Each number is 128 + 24 x the weight over its row's rms, rounded and kept within 0 to 255. Layers, rows and columns count from 0. Numbers have three digits each. The size before them is the row's rms in percent of the matrix's.

# layer 11 MLP gate, 128x96, rms 0.394, rows 0-56, columns 0-47
104:123109109109148134156138153127100121086136201160159117158119103161131131131157128099190074156107152122119144097114143164162126131141140151137124
102:113125194137108118122094101180116143165108118154132143143131138146118153110159091107180102118136103159135142115154129162125141107126087124091119
100:140130075136136134104121090110104119136102135109125112125140155125161143138118106130094144142102089140158167190138111173157160093142103127120135
093:105138111160135110121118113136102127136109138161107100118150100067066126153103144108136142152138168129161136103107110171102145138141148095122109
100:129098122153146114154095122147101179127147156142118148092135134118151089089146125136098128092103131116129155112126122116124100121166139129151144
097:144143150127108110082118141154099168139135134159116144128116106157104133145138134115122151083099123126121135116169097123126111115167121081131158
103:158139098114113130138147121101137129114137115129139130106135115097155146142143153121150141125148103114135125096106104147119127123118119096136094
097:122108131133149113167146100129145130099103154125118158107119093129079137091124162110174101109149153114163165116154065122112117128156111151125121
108:129112140164175140115121127108095177099111124099147116112087114142132096125108141105174177164168145117074167115157124129129133160124128134116117
092:152154161126118091119126128153075164142131143192104147125108128165126143133095133110133113158133126117168146101138091129125156127073135129127127
097:139122147126102104093118098169150108129101112148142098151127112142093104115110132105142131132085167131073086127123113139125108062142103137120121
099:112075142137107092166121116150139165159097125103069126080101118142129144139106181127119087137114110132130099093143132117130127105102131131066087
098:135092148134096107145130150135160116133084174148100120153130155123138131106122106134119085115149133127089159096115115135144161081152100103142132
111:105137136129136134152147177111125150110155123099140100136137109164087147146138157158151131091111116140138112168134142126118130113120095133104127
095:121112144137148091126162072191170155148159145151149068114114133131121144111121131121140128108109139110137141156142124128169107125142153142160097
104:146127120147097138125143147101111144140150140185116139162118136147149129144135110119117148126132155096119170101114128086131104152123166127104108
104:125145143094095167147132153166132164104117160148133129124088117132118135131088159122115165139106113105118167131127111164123102120180124148100132
098:140104132129156103167116112142147156119123149122095146115141162116062166103107119149115125087109111125091080114125117161126096087116127121122137
095:119134156115103080110099127137124118114187141090110157124143138125154078118134140120109154108143119105099095089116150136163124135113126099138127
094:074095116081173125111158142159122171150160103101129106088133112127109159128136125134099126140124102138072148170170143164141117100132117110175137
099:088183173159139091162118140111143129086111122081097119119144172139125132111104131149115169117110094113148113141108118144150090104131112118153120
101:127171161136101112143138135109098150153145159125141133131129109134126098150178127126109133120128160106099136096122101156162123113118077131116128
098:176142122147109101115167124082131129096161124121110113124114160094135169143141119162161128144103120103101099095114120147130131109138118101105169
104:153090130125125144113079093171099137153166144129149144141139163152157146118138143152122108141153092103119139102128137142129094100148179113136116
094:106155136137161172062138112141123143153105114095117114135114171150153167130133104125123148121131102193112132115106090128125154111140134070113127
102:166094162094158140136135100085179160112103129137092133117118128088129143087125111085145135124155138091133156137113101116094094111123156103123126
099:059102134117119124137139166146103178147138189150118160122132108131119151118076111145153138133148092136096156109135093148140139136159088113108139
107:099111063092132125146125126128108174190170141154127141097124107151139132136126158133109124133102116079101096128151100154141094111107197089122105
103:123098130136126127117099110149093172156113150112149178101126138146109164148116130130108105117087106112170138157137102109076117106152116117129150
092:128132161174148108127120133100144136176132125096102145128120157087108143157123180130135114116096113114134119114158152151190128109093102172141138
108:151121136101103129093097080134090144123092179125104131146097138139151127078176123144140135142140119117129113092139153150101129129135106090077149
101:123145113123101130139127127148069100121128124158101062151073114146160125129080140133120132159144112133122122131116138137094131095123084165120152
093:147122148134125078112105111117153167131075175121128128115131173132147169135129141125093105152152155124115111154102130090136136186139109144147142
093:133099114149174124071155118116112133151118164156117167145057115138104139139151167128140126164147132145112174152109112161159167131123124130131128
096:140151139140159130123125098153084141153078147119163115110132150141105141200121156134133080121126093157122131103130117109123149121118112152181158
100:152132086130126123121117165133134144090108078144105157168143154122098128132137140128129123143148158152089121125116120117147120111106105095075117
105:134134126108121130103113145106095163098129079137150128124092153121142110112107104051111126139161118176133172130103118151130114128125154060081107
103:168095120098123187136125118142118143137144135124105135156136119154118143150117167128089098102113149111100118152086130127145163123127156124122113
103:162134091143127097096150090139103129127127114112120133169135121113145164114170151135169116096140119097104153139121128155129148133122151135162149
099:101125160152108117131094122171108167146152096111151126103139114079143128099159135110123134092105109109144154131132132147133098122100115084114078
106:138130167145188114136160135119131169105117098109141147125174113125095123117120106162109143142129162116095103147107113139129130085081131103111164
090:134152140119131132143094144141147139121114127138089134106111134141108183088108146124125140094091123141112125142109131103083161155139139109139117
102:108118127154159142135104166116056171155109127138096150101131157121134091101125107065146154141167125135132139110148099134100120107144116120119115
101:145136136135165134126142117146101088095112090150104110102087142131110130122127084169079132122130089108123140108115148118149132112158087146156164
107:100160124152151164151193124131132115114159138091191108113148120162133133113126144100136089149127148151135113119087164185120131141140097136155146
092:107101136154104168127166116118139138127122139154118109145098136153133140144104156120072131133115174126122150094132120153137120050128123124133107
099:131115141143110104101121163109089153160122122180132084123110109140093146090176153121091088138123126107162098114138118123142179118117135057164144
100:126112165135145136162129123097115088112152125106141128137125155121122126110134134149110133151115119085132190090125127131121093131068111123148133
101:158136154160141147138126110149083141120129132132146128166133150157117169125130102092095111130102130059163105134110125146146130118128123146120139
108:112163122129121092159121117131100129161142145086123144137114113149119099135141153104121098138139133104102103138097156194140098170192152121138171
100:144122129120086101096168174089152124135142110124134145096132134176138160097135073093131149146136142130140124118078161118152107083112129096151101
102:109115133154130114142129141148140140172095143101115130109065117123089116070119165159090140160101135091094160109121107123102151089121107172159140
110:133110112158130132124147151146099131095105134085140115146122163147070112141113167107105095099119088140128111124112067124087125119127155114134148
094:128144171167164148154098127103116173134120120127124111111110140128159147103133109140132136154163133095123132139088100120140066162123080134092113
101:108106122144127120124131159102128136137186136098087114100116133133128171103075106135145071085130101108118124085133134153121114144106116136116125
101:105161188158142118127157140123097143166141133119143150101094129075128115126127140145160130154098128101114091110108116151112131085118089107108112
093:126169120127107157111126106085126145106144117132172096123152140161098135129123122129147150141115082086133136098113107159069121153129139158160093